Part of a small language model's weights: 4 heads of 64 (2 for keys and values).
Each number is 500 + 25 x the weight over the matrix's rms, rounded and kept within 0 to 999. Layers, rows and columns count from 0. Numbers have three digits each.

# up: layer 6 MLP up, 704x256, rms 0.145, rows 369-488, columns 96-127
# down: layer 6 MLP down (transposed), 704x256, rms 0.137, rows 369-488, columns 96-127
# gate: layer 6 MLP gate, 704x256, rms 0.142, rows 370-489, columns 96-127
up369:492536502505491496492502548502515472498503471525484476497530511504575511483484529524495534493527
down369:506473480520487479499496503497514490506520536515494506508492492537464485502508555470518468495466
gate370:482486478504485499451496472490494531517486497530500456536519488502467487500491489517480486505514
up370:502509510505474493521475518507561493499518504494476549491478508483462487459541515475492484504495
down370:516538501504485462494522497463466523488469457521503493528489513542481545506503434535499480523499
gate371:479493491499514512533491480498510484540446520499501491544490497535500453463531509573504490477491
up371:521500502527494481527478451490507479506479486521504547528498515518470500460484491484515523505496
down371:545519502533507508480481496521497513491444484473496504510486500504494516491473492502520477533529
gate372:473525485447583490517497555480508488479491482522471528496466488538502477474513525512489515506500
up372:509472469557486469449475495475520469496516449561533478465488505507514529507503532486497508490466
down372:526487491467522495509500525469498536516461526482505531485498520504530487478471479431477511506494
gate373:461545504469462532492525470454496526517511513489491517525506504527495487498502499503523493509526
up373:526470492519496494454499458495535484503501524494528497504448510493476491496523495460507447494507
down373:482500486496512484486468480525493535473469518517507541555524512492471489485497527504525492514532
gate374:489491470512491547532490517500492542483445521481478504532483498479528514481460496496500523495472
up374:508503511514499493497475495476489509495477481517556509474475501501495489521543508460493525479538
down374:530499490507431490478514493471497503543519494454497546520537516500484526497489519485446470542511
gate375:452484497528467474461483502511510505522496474489536497523535514513476485505523472520495462468546
up375:489505503542510519487520478526473536476489500522485471521499479510513490454440492519481477474510
down375:476499486503509526512475503497517499493467550475491492498500482473512459479498471474497489469487
gate376:465507532509522499467470511508493508499504513481462492500478440471506476474493517523500463489471
up376:502511494487497475510488472507550504555533487517483498507491485539493494526498523519513518493511
down376:550497452530459505482499491519505511534472527487448484493531538522488478537476524506540505526449
gate377:495545524546516529520490530528506524532535482492444517506545461455469519476496519541464510453519
up377:501494489475493505492485492498504511469467482489520485518486494484477528530488561532569528526513
down377:531496535523519502509485489474486469523477491478514480553502483516486494520560500486502500482501
gate378:535589463523559528516527513504485493480511525543486512435567495516470517534515504518476544514502
up378:486523523542530503475494548494463500475505500477466504497514476530505488527485498453480520453503
down378:448470535508505505509503483496501505454509463454545502488493486502487476461534448519504494487506
gate379:487497550537488490483548513511562513527507499496492519501455463482498470468477495496483486491455
up379:479460513527515457498470521486519506483476471507512497463514495510495538515499500459483514518482
down379:532506505527474504497482449538489555490488535516494488510498524485484459512505472507505531476505
gate380:454469459510545520548475464498452481533484510491487528536524527479483460485457528532453533489463
up380:460491526517492469473520516467500499510482521450493492499493477527492494509473482546504512461482
down380:476498502491487445522537485491500516508539518509493476483459510497515506494477518496467499516532
gate381:533504523541499490496515475545484500550518504495518528506485509538527520458466472502505491491512
up381:485490487484513515503494500503499453491475505513470479488513509527475502491447490503496518515542
down381:471497488499528494493480494481492530492504487481487514515495477492518503494473479491514511489519
gate382:541446496541493484550510527549491472513488476504541477501499516507515493497471516487546513513498
up382:506516492466472506480512495496497517497521493518464534518527522494430500488491508493497493475532
down382:489522529547505508505525485500498478453473545495475481489505523537498488492516423504454556537518
gate383:495517443470491472456530527481537507489498482506521497480495502511530525507538497489539418507492
up383:496491459545518497462504491495495495491517514488476503542494467520513492511539502466507484475451
down383:560481462528485509503491505491464470497421451498527449492455512546511498490526503521506501499517
gate384:476496508502503502507520411481524515477548530552477542501535511493474498488559512505515469503518
up384:534539481501528502506481525519528455489517472482527506513502524548553455529479514479473482485471
down384:503527456490524487482463500476522503502541491488550494517516530532530518510446487505497518520464
gate385:509527496493510512501500523510497529540503483532469494533523497448524499496494480516501526537513
up385:492493509521495498455546538527526492535536472542507492490509499465472512463499559496450557560499
down385:523525489492461493519455477517481525508521483461512535477521532499518473519509484478520496442483
gate386:507472501503467511531496456476492468512484434492509490514523498475537499484460507534512461533479
up386:493537545476571505546494490528519462549524518521505489481526504511512476519485506456489481471500
down386:429534443509465506531473507497476490513519487464504490525499529517475529503526483504481560546497
gate387:495501504508500524503538513467492499534522487515499491504520531505506441493547505494495497466495
up387:460502469494492495533494490481517488554510489473530484546485490513515513457483542480454511525532
down387:511485490463491508456489475502520518498496500466502489531507518513501449473478484493493477474460
gate388:487464506526520503500455533515525479488529461467518516501497458490478531519513502506490480521481
up388:478462506467485505536510511517479481473501480508500533467534437507487498511516529549513490510445
down388:485506497504477471520482484471565494527517502483485527492478526527533458500481548518467537509528
gate389:507520481499514552514453488467549494518516491508495502464461496458534481509477536501502491488501
up389:491529529479484459499510524460486518534454533518489502530521468561513488497507455487533492471515
down389:513510490507532528493507450474485527509516480493488483455505489521498435495509472555502534511491
gate390:476506499505511548498531495473534494519554471492474504493519512519473487503549518535466495526502
up390:486521489495511522492474531488471511505471515524476495477530455476490500507504478514548507525454
down390:504533540518494478513528477493492537476493528513466499461508475504491478497455516520500475493476
gate391:479495500480494497506490530523515509482482515507480498523503471465505496475523534496513498507486
up391:452496525514516509527498511478460477478519514501507500462510497496509476501472505476529512488540
down391:511530498538543503507489524487500523500461534482511514481467442509492541507495436520495507489496
gate392:507505542473454495500502512476486539510495445502503489519527530494468486436513522527488504520508
up392:504494433523464491507497454503486479522489488514520497514449568494477474453495493538471509478480
down392:485435507533507547538540488488496483505538538470498502489498507511529484462513486490447493491483
gate393:481515488509510529477531486506442521511461545479510443507491542501517496508466478512497521501521
up393:496548505475526492485524512488480467507493518482505493483477517467503514512516495497475468497493
down393:496517493463497482566483504495532549504495532499517505458542463481506533523488529509535488467531
gate394:492505518510466523459513469454535520507555493516530466489491461476502508482502553525511469516470
up394:461515496480514512477511552546498484508526504521506541538505472517529475489508508515491507516497
down394:524524497485480485509456482515465493452471458488500503518504488522529462516499525508492528516507
gate395:466502528493509515531492514511549501522537505508471551531460506483498496468499507528514500514478
up395:500456491467517498504496558514493520511480483446446527512464499452514486519498537477460455531489
down395:507539483526510523432492484495548479515478494521527514491499528504493514490525484501476499487466
gate396:520477453506541512537522510514515480486499500468545512559525508462498492500452480524499484536538
up396:529513497450521494484515478503525517467534476508500506511511465485516500569496499542497512491493
down396:515490544487533464499522536514494471497456505507521457558521465436503495465490504509525516503517
gate397:488525499510515546485502526462504466469477487515508527494520549497515536537573493439514530511479
up397:511498502505504482504444505450464536500520499518528514520486512492512490488479502519517528486527
down397:513502498526461453458498530497504495531448509493543530508513500513474498517502512496456496525551
gate398:495496467484519526479486526507500500495524502545493501471490491539519499496513520534484489500497
up398:434512531517452533505521492500533494488506515507522515480495523553531547521500511464520506493535
down398:499522479512523483496477510473515480536506505474528495506525538461512505502485490512493502486460
gate399:523458503488512478447536505528510526497501521475523484503494487460506481483491488515527521514524
up399:460464470505571504437509485518495484488470528498524491514473502486532495529527487519532512521518
down399:480491493491502524477522509473498464480491522473498504484467500495542525526478511455505497467495
gate400:529499481459489511499494505468479486530493509488521525495505489498490457489485534477495496468524
up400:506493538480504539535493463478478485509450510526489513533537437500474481467516477497519490476481
down400:510493449510484525496527478533557522477477512538519470540451502527558505510484489468527488544530
gate401:507505491513523493518499487510466462555494526529463480512532490485496521502467461491526497476489
up401:484482495485466494443497521512507508468519471475523513499470549489482508528463493497506489513476
down401:472466482531470464481498486532513449515545504448493511479492505509478490531474523502538513543489
gate402:519512493489526521509523509476468514507509507557464495496492529513521531479506462486492475514496
up402:511507498488542492502495506487540478492486498495463515499503481514499520474506529525496476513474
down402:535484502487511509473534508521504565478482497509526476476511491505482530473510549516545509535506
gate403:485516542485479532531536533511524465506485497504475491502502484476525476501495500492507486513540
up403:502527526503504485543491510538486515516471522488506478513506485508481541473487490492506552474529
down403:495528515466458481472505531463509556521487513521521506492446475485499470515471471518512516475507
gate404:487472533508491480533475508486493499528520488537537483490529505523500500510455527505538538482523
up404:504469525464484542540522473468481508501489548491530544482524508523508480510511472497515507522487
down404:546498450502515480458515517492484510529450521522449495533520484454488521509522472473491516507470
gate405:523526476540510534502524558485507481526455513509513487488499503493488506466528534496521515479491
up405:519497470537496478491516481510431526471518470524472518478523513529526498476513520504454514460524
down405:501508483461486489514506539479508487467540562554495511512492482514492509512526520497489519535526
gate406:458522492519498495522470513477512485521495553485540498503497516488490495445509468471533488472529
up406:512493486474505531485489503473533504492498535500495478484494489496509517510563487536455493490489
down406:506491511480501525510518520529533515504501511522452477500483510530494474497512522537502512508512
gate407:496530519480498543501539503483525529520493457522511479423514528465454482501539486500504521500471
up407:491524502535503514488502504504492482461483507548449481531497480534510486519512483498514515482509
down407:499495516525528499464536520516496543503454495481497527472559501496516469527517499491455504495485
gate408:479477527505489472491498497499497557478487513513505493519538521543529486456484486512481483516504
up408:506503507490536487501470513514507541508468512441485487506467492472483480473482497471538483498502
down408:504479508556510506466495507485513502527490534508482526494513471481495500517550528495492541475496
gate409:495529487505487531524484504520495456515494487508495498474522479480521508523522524492509493476497
up409:457465481479495504532488544459484493501510515494522483533507520494516492512497488521536508508533
down409:520533502507470499464504504514488485527500528473465503483503472469479554449533492487516510504531
gate410:514494482468488530543522499504514505515534471534541450494525529487487497516456495554473487524492
up410:486498507473473507428486492526506483437436523485499488476546518550490521477502494501497461530474
down410:533524499506501477510505482525486492480533505465487450496491550527510490506527450486537458527463
gate411:490492499500481520488500506461549448499492473531498466470514536497475493502509503500506472470507
up411:554551482486488491519487489524489498498567560523470468499497520499516482487508474520511529501535
down411:525493523488502510482449459481490471529517483507505492472580499506518518495483487539522466503492
gate412:520482500482520482518513534469474473493522531517522534476509493488481512482489468476457508481496
up412:501526503529483497521476479498512496492511520482502539516435539502528514517508510516492509478500
down412:448506498480507486519513498513480520459509529488520510498513498512492487528480464521478506482490
gate413:468543504487476493553551501483547485544466508509583468484536501477491473505544515481542488509525
up413:523517493496528483490502485474492486490537495519469457547477495505478515458471493497480478502518
down413:522489523535476527535488517511522465502508515432517535457482519503510465498495479500499490491507
gate414:473512518501523501512531510489543471512487498468486563486505552506477535466485480501492518528501
up414:492478513512475524498480443537499494480506469428491505508457488516471445493483529485517508510479
down414:521475505525526493465433456502494477472543536496441477496525478483470478529480518510487466485521
gate415:455493485521518483505528488522491504480504544543457551513486509480519522465489467535523501538520
up415:497484509462473486512454518510544500513518485453505478559497503486500520508482474493474459429459
down415:523530483504501492484514500510509524517475508497504540505505516475526500463521499546506516521521
gate416:512521528520495491461513495527523519507482508494490497572485530494530462521519476512481451496554
up416:473500500511525507479497481496476486502454444485494512443464492463511504503482464488501493518560
down416:442516514493480524516492533499542457515463445472523476509524495473523500491508464510480496494458
gate417:542501484518490527518515490485478514529503534525515506501480495488491487527537490496487503478495
up417:503526472489535488511517539460520436498495501495521516508503447522504484528534509491515498502502
down417:510502540529468512508525502479512491483500487497477503508514524473495507522506494483524500501513
gate418:509501532517437467485517471502480533502503543519509533511516490484505508479538524508506496485522
up418:515503503522476502451459498523482528545505465516482504521515478483497506520517479486476476468499
down418:557550513492484513511518507511484486472498474478522500502530520482495502463486486505530488455548
gate419:479532534488484521501513523512495533464478454495464519504480493513478537498487520538474487486519
up419:494500557491515462515469500500465524544507507486471514490561545530542475508484493477502501506506
down419:513495484482537491509476527484518509485472517516465509541445545470559524517485461468494519531491
gate420:493520547458512465490518533513502541521511497525495534448539487534493491435459498520499510501493
up420:506497477515541498495504505454505504501547502466520511467464495509494514518502539509500513469485
down420:485499560502516489498482517560482522507510503498520459492499516467518464488490462524479499496486
gate421:537511590456527509487531519481493484515532468474514509533485518550499456547502516532455497482500
up421:541505504488486498507483498484486481499556523501529548468484491506507434471481479532546468415439
down421:489456491502491529521531504490476495518489548481485500472523449526428456540516503553484473486535
gate422:477489510503518525518477496534523459531508510504558497508516485524422451478493506512486499503536
up422:474512525463461512519487528484465516519515529503542534523533499531477434457497512469532511501557
down422:504487507468491504504514464478528509492487508508486509530476441489458432497493443522497488473466
gate423:493508492520475518519491501419481489485480516468478485489474474449506508518526473534503547444562
up423:476472482511525532487517469523463496526485538548500474518511523505484492553468503459500487500511
down423:516476518496489503503565481482509499459460492489491508498481491480480512465513469547509524488504
gate424:580473485487463514492502446499514511483485561494475491470502506519488503423496516518507468512535
up424:477463502499449490547451500530494496436521501506529541472460527501495470487512501470520493485511
down424:481487460503466491542506525558498543506543484492501495497481482489477493473525528514506522538426
gate425:549485519523462518499478517514473519529539439440466503462491525542481496488556511484482490571506
up425:503519512513481480529506486465497546514541516484510487539538516520450481514508524507543491475496
down425:507521509494534504510525494495477487497514554468465489491494520535477438513492466511478494466478
gate426:473464466501484486513470531495485532523481515505514531526490503515504494542510506529464491499458
up426:520503487499479510514476497498478485487539509511537499509510511492497508520492522539485501542506
down426:496496525492520505496489489496487492496504515498491478493510489476510472511523479506520502521560
gate427:513536480514533505507491467508480515523534492508501513497520525510519525544506462516534489492495
up427:507493544456492459520485527486504514511488461494538510461487460517537528450519554503474454479519
down427:513492521464483516485477474498488505495478517471456496513483487422499478499499494495510467459468
gate428:509494494486499510510483477456511515509493516489502486515532462513487509461517507470498544454487
up428:513505491533465452474480491506511539508432441474516531522482512500520513485479532541555486496524
down428:490509500487515461482516526505492496550457475471519435464493516440520453503534461501478488532505
gate429:531509495482509500485475492496476494531509466488527504493533526480487542491527492534510531495485
up429:518523540539481506518464491508457503475527497507510504516473500503494462491538475459491521498482
down429:492542518530502543481456522544515482514541497491499466518504468527480468499502478469527496533510
gate430:507467482480514513491481478528484488483512497516496502516478506482477453505498494482505503505487
up430:503468512504477503477507524495511481498487482480487498473500532507509496503503475488499478522563
down430:520507473486534501487506494489467509511522473493519516485456512521511503508455519468510445497429
gate431:479465511505521512522518542559485460499494519501538454483506501490497498500504513487512525490483
up431:517493504525503506482455490518482555553514492498504557498500505508507509498523499494464485478528
down431:513471546503502495524476541523534526510516488511510513521520521473526480467490478533529486498505
gate432:499516459525487499506521491495487507502494518504489525502462499522516507500478521510527452507465
up432:519532489530514514489538492510529495510513519531479502472515470548488496479461511514497509517539
down432:461514509475471503522442482534535521521536502492520535513492494501516478481460537470482494450493
gate433:508497493467491529525545503519532514529494472480443538499508526504507503477515497492532478503489
up433:496518454455527472512509495472510478470471506510465503512501486504534522495538466514536513522513
down433:539525492514507514544518453516504470493514510501469502477457485472527502510483523534525513484520
gate434:483490503505486477485467496487527567506479488509498490483501516530470524507504497497472471559499
up434:523529507496491460512460517479501478467557505471510507508484496525514507474465535487512503504459
down434:519547500470490546539507514517503540491523497499501480512473512531503516518505511522487523518500
gate435:464493489479535483487533457514497497561524513500502490561512552538534490515497521485489469476509
up435:503500537497488519483503513508499512488472483474528523515526554478476497502475530506515504491461
down435:505536536483516517456512482492499489560484526526502488527511500523509489499484478499495510494512
gate436:516523489518545568522508491486491499510484466509487551537509517468434494443471523461502503510520
up436:499491535466521492498464524510488515525484524516483514540510438501522496538463480504511502495480
down436:511488501499530508474542529456482519483479477503531518494489499488508512527453490537529538510469
gate437:538447484500480459492528492551458500502482477490502484536470466533460489476505457504521506521522
up437:487524472467477508520530502495504488506502506457482509523530487454508483534469523532539466557516
down437:502527539471482512473530539515460515489504513455484500524472500502494472541514494528541469433549
gate438:472503465475487449518508537512492476505491481489554429535503466547491500516517465489501488496494
up438:465474490494501502454473484505482515519474517506485491534528505467486525478505489501527451488478
down438:490517560461553505500502517438514517509489496499480485477484470496494527464490499488520502494534
gate439:511482507487505523452503534482488496501546523531485520476455491459516494519541474465487497479521
up439:492491513510477507493492471549515490504516509502512505492500513479461516507529478529459470493495
down439:500497498492540496497518501480485479505542473463477504500478518556501491542486485518509532519479
gate440:522536534458477492477534531488451504481510496552516502508504500490484489510583480480464503465501
up440:514504473540475526488541503530478488461501488478508479475482531460475485507515495513490488468498
down440:493488519515542524482502469495490519438487540533499500445494518523517473515482492538505484539456
gate441:466483516484462524529493502522498477483501486504502520515490501526472506469492505501537517507507
up441:499435543487492523539475515481456497478480476513466459538518539543481526525508524468496503492504
down441:519509476504565510539472480488482542512475514460508504475515512453504505493512478522487491497511
gate442:488509546554519547504501460523473519515521482535495523448529490480476494474491448490499522499509
up442:508471515513470531514492508486504523505499539541494473517516534457504528497473490518487509527520
down442:473491554529492524525498519498436503550541527521465516490532467513488496504462521485513495499473
gate443:494477495515491503493500515558527462492479504492528475527539508518485485537543493451481488505533
up443:528483509512475542473533499508543469484549471504491513503558466536540497513476489486519527475519
down443:507539510488553469504475466485515561488546516485437495497500524526451510522530498499518475467474
gate444:493541499482492479525479523542509456485489512497538501497472494497508500483513479486500487517478
up444:488499570487464488494546508488474490509512493442513516504525521455480471490524505520526518517514
down444:520499501464533503474490503538522495508523469527519497527486511486513502482506472465499484519485
gate445:501470481527479515474515535494497491516530447515547517473505512507486472481534481501485468520512
up445:531480487497500500484491470522459465453539471480486540474485528493502505506532491479505480562510
down445:485532490501503482448505533551504498574528502517520539496527471486498497460469488525525477503461
gate446:528512467464489539504527514497522481523470485467505485495500520491537493509469542483509505511490
up446:511510479492524531496506513460496473474484562505521480518506507526492522490497547518489529497492
down446:538514515498464482454493538513510525528490490483491514517489504512529476505510522504551485508497
gate447:512499512460495567480497537497482483534519536461502536506506520519537470521474495500520514514497
up447:537428498464509525524540473506501495481516544456511540526491537525478491474498513548545547499499
down447:479469518431499525515485511511502499473492498488488497488520528491525497456524488518543513512532
gate448:531459500519490457521485468504477513511464487501501472518490515478486498523509467516481566450506
up448:486478525471510521525476527506510487507476470485491456496497487507519513473467510512504487494510
down448:529518473492462500482512466468511499509486485523520512496461501458483520518509451509496531534542
gate449:513482527507505488493507521500466547522510480503519470510513492526501470504523489467446501473535
up449:484510481515511488512492471505498492477500518491513504496522508478541515520459451510560538518503
down449:533515478542499509484467504470501495492512507480492479493504518467439479502512497491488501522502
gate450:506497503482521493498551474493511502474483520470502493514522446499512521521499505470537501523471
up450:448522564485505510523454511497517507511485510506501507493463502520463468485487519486461511502514
down450:505502513513512496502469462512531528504545482470483499507504525470476477505543478539516511505498
gate451:509497499469520484501491492487476477455490514462495467505515510514534485500558466541489484513511
up451:531495508507515474514476504442480477526500567448518487507501485508507513510505503499457480509510
down451:496470518467483499513480514476498456487525474517488448493515519535406543539477504512539495472495
gate452:510499519501485493489493514440517451512497474477499488480516513472489490507497476488572484470508
up452:546479470549484512489496528481524528481532513486495526487501491478517513499531532539498515531478
down452:452432508522521474524533506509481492514479446496502473451508471491482546499468483543500471486483
gate453:514512460489518485524550502514495517503519479466535492487511507521508516495479551490439489482482
up453:511508500518545545526522540502529498497488505510481483510497500464483474512533508511507519504522
down453:540443474538492476480488498527550535482482500505507480512520476541500543503502501544568512540487
gate454:486523525454531527490521482494497475476482485523456468539494487481493491434529485500501518502493
up454:540510467491506546473524462523535506469507480478502490516493481525528539483459522524466502471490
down454:521484516506481492476492502446528491546526509521510537506514496499501493521511501470495465477467
gate455:520526492513474511503479507506506481509494498531469490476508462506439451493505499473502494514507
up455:504480490516485506517510537529525427492485474474484500507503498533562459526515519519480540498485
down455:495526488488543465462478494506469483472574482495498492495492490508507513469470483492516494520520
gate456:460508460515505502503490505521466486493504523505478479538473516492514495476497445579519519532525
up456:473510515448481495523519509520506479502517508499521495531478521521525501497456519469542504488506
down456:488499489460524517444494490506514521488537481485499458519484514484513498512508461509549529549586
gate457:502501529508530449495494488464506502554459505533460491494515507455458506496499531492509517536475
up457:500446484490465508544464463518482466525543522464499515498466479500456497478532517517463516505562
down457:453493523483548472492504463489527502497557513517520503479484494510487515480524461487526493498515
gate458:552507498530483519461498529475492499471493510481508556493481480532531521491556464531470499478496
up458:491500522486507468493498546488500461502550495513489515531480521487490481491543453515563507469505
down458:515484535520472497475503472439466516489504520485458499483518495501506542519486466504526511513550
gate459:501491484458541554489496524457454529464521517503492524549487510520497510467506489527501481469557
up459:494504496527501482522492473525505490516501497475531480492460481482479544456488526442459530541478
down459:531485494547480451514526508582540459424488483471530492513510507524512482508475529535482489463546
gate460:512501523471453520469468456473479499500472515520488500486497517529490496482504477526508500508514
up460:511460510575466484506473540576482522463510503525515458496508487518479452506481511502472538432503
down460:504523502499526488521484506561499444495501537515476522516520495445468578493485521470509496488506
gate461:512483515539510525507531485481458505496459480494467479504483509517489500498560529511511522523526
up461:539537524494511507513535516536504478445485509505566490473513482496484502494451491473512479478452
down461:490478466528506517502515494504496491541513506447494475532497496491484488564489534502513503539525
gate462:478446469504458503531504486478506488550521505511519511570497521474488471487489511534495476484503
up462:515490532506466491479503532510522454486483493492489508481489508511541530514494513465532462516517
down462:476492464483506486500527500499477483500483569523496479527471486472535497507510483436510505465475
gate463:471510467508496463472452496480503488503477521522511532475530506484528518486439522534481527491517
up463:524512486498501525500497473476547515532481522516506475488482471465487514529501478548506498496480
down463:462488476534521513526526549494490452513480516500501505506524476483501458490508530508479541493498
gate464:454516504512482503468563520454507499538497524506499507485503484529515505473515501508458480492483
up464:476500495496500438474501449465504506530514514494517491534505528513528532499522490499461474510511
down464:495500495546480510503511483503517524486470482505487477501439524502512478467480545546531478523511
gate465:500513506506488502490570529519481487556500468509479472462493488512479498477527495550549498504473
up465:489488502463499511489518516504492494527468525519502480493497499506472486497518481492493501540499
down465:491489499489515477485514518527461523481457526495527488501485505478501515524450508520517485496477
gate466:511476503464498484497560495463489515472516487503490559520531504467517526518543487530495509462482
up466:476445495492499489526505512549501524445441490491501512523539453521496500460494517516506539542448
down466:520480503480499501471500497474528477457492524484534499503463508461513547508492498493479470538490
gate467:491480498544502548495502502522529529460453491514485509501447509494499552470524483533491558475502
up467:497489479536498469474488517484525486476500491515506508511473512502500529553484524478477510522483
down467:515464510491532500493468518544520554528480502496462494452479496514464536506494506488486519500480
gate468:492499540484457507541468491449503475487490547476526477498514489516511497466479486497438467478521
up468:470446499514502489498471496508507489519492519493465540499509543480516538484479535533503513530471
down468:460508536523502522515514507497484557518513479524498526506474506457476483502535520541531514507496
gate469:512576526497486492482500520493475475503454524518526464485467489530516479475502504514468479497473
up469:509468514519506524494488512546464522471500472514493532491507507471514515509512474492467497490489
down469:491500498538478493512507520524511478490504486481530472490517469533484451485505504501517504517522
gate470:473502540477510515506526481505548507508532500522496516490513468504455478441489491490505419506498
up470:511511542503491488507514487489484495504504514522506481461483470528486501479495471482494472491486
down470:485473540524518481452484509491465481528504504533512487460494476548455546525487479471517506535496
gate471:540505490518461497575518477497490512483521473499488530503555526530477464556472465501517496462518
up471:548468508477482499537500473474517520567491487465507458509522500534495498500491509485484471504500
down471:478514480504498487506492454546506495491509522466419450504473482521489479486467479515473525510516
gate472:463517437484516477458479500507503478538528494525498483489470520488508547473518473460477483525492
up472:488480487518490493460502522485509492490509515496470474481495480489524483507483474435516490503534
down472:505456513483498518494470502527517470495526513498511523523491486536508494502471506490551485538516
gate473:522439493543541510499504460495521482487499452498483488497504523495425504485509492494452475497518
up473:460476510497474523463537508496508497509491474488466494531441509508502488496542465534493471541543
down473:525480507468514531498515526455539536519510453478465539522463527483535500478526523475474504508512
gate474:472506564566476500436538506477506494541476496494461468485520484441474463515471493506478506483530
up474:495474474461560477487502526502529528471480518475529533493543499517535544527549497495469508485527
down474:474526557557485503520547466467462448520491511519471502505496522465501511494507494492479540525499
gate475:522469463495500504489495460472508508502492464487515517510499528490569504496525488503508496549489
up475:512512483495505493484509519543477481527485494498526520465487493485539551527480498507460525448505
down475:493535491475529455480499512490511482460479499498493504523500511500507525482464484479489564475502
gate476:519509503456516510500509461518511498500513495518492492485495503502484478510512502504477528491510
up476:503497519498527493500513510516499497502514502523478489523504499505497514510511508512496528459468
down476:494461512468467483470514502514537489480480491463525499450498530537493450487527469504464468504472
gate477:476517507513480513508512518523547500546482525481455541528519499485492454545468558465511505541502
up477:531471484484536494549480494494493483507520538458429503515483505482531518528492542479485450469533
down477:511487501528480426514463516505480456469475519497481535494519481468466528491492495487523531508493
gate478:489553524501485485536530484476571469493540523455525491486555516511524488507498467519538486492469
up478:475469502491537496514535498469554503502487482499525479545514480526509506513515478517511483458466
down478:476467489495535501461501470527510504487500496512523510540496516513522506494503518499491540492494
gate479:520512521502501492519492493520481519483498505494501502519478497474513496464513487461509464529501
up479:526420526490511507490518468515488512518534530510516531486512503525514532547519504483498490483502
down479:509517512526485484526508537478445547480508503480456504505549465483499489478514487504559502530500
gate480:470556493501519481468509460531496513486453513488484489524486487501494511466530492530482495481499
up480:482474486509523507509502481468517475504493507500492504532483513501488461507482477472511446501491
down480:539504482485535507489516503477503493495534479479490476544495466505527483512482472526526430496485
gate481:501505476462482528471480488491526485500519509503510498498456496479450488474464523476462523521461
up481:514491516502490505471515493465475492493478463510497507502505511521516469495498505481480508468500
down481:481505456513480487478495486498497518468477500517519505543499569512492522472508506497522540480534
gate482:520544484493505541455458506511482505516516477478503533518516494534496533498512474509478467520498
up482:528487512481462495516512512503532477518469479537526505493505478553554527464462514472503514506552
down482:521489496560525551523543490514496495464537465448500502494442491446531474449487486482522474507490
gate483:539486500532524429465490485478522544544473466490508538508493476519527497507528490531485514457491
up483:486523472478465487523494526491482478477487513486502542548499501497507472490433477499499474512502
down483:482449481539524494525479477494516540494481530493472483513478449489461497492513503507518516490540
gate484:493525491493511520503514531482496483502553473529485506524497556491583536504541496499478452502507
up484:519473508489489554537526517560430502470515482470517540513504466509492517476497483500504496430525
down484:512491498523483499489490515541483521485488465477501508529490472533523493502531462512529506485489
gate485:495543516503487521514456459530490472514482469521512544505509498540564522472514498476509513506511
up485:525535480491512533479483500444479516464505520508512503521497494499512488484476506558481489518512
down485:489515523487522470450510516539545465525537482492502499525460541480475504480557462496451488441529
gate486:475498498510493501499503485508495454485512513525446502512472502511470489498521481493507501508473
up486:529493501524503451435512501490515539497505486485497535510518464485511499516500540473491532559459
down486:492457463476535522501496483501497498497524485492483521459502499470506539550472491476475512516498
gate487:512496477515495461482475470506543516487489485481430506556493492479521499564517447484538443489515
up487:478504471555556486512497508518529542507448501519534494542487464523503455530511509551509526506524
down487:472514461528498475490465500493506571497499525523512483506480540494533494517505493487483516511510
gate488:442486486518528464491496517511488497485476493525559513547481509497521500515513500559541510532552
up488:500465514596512527484498426538448479481526460460468485488535520449482494504569514502491453483459
down488:435517458480527473477514551535527497515460501495554507491472499488509474493485489487489536522508
gate489:521498558493466532442478474513511525518521454526482473530482486503539547513485499476532491483464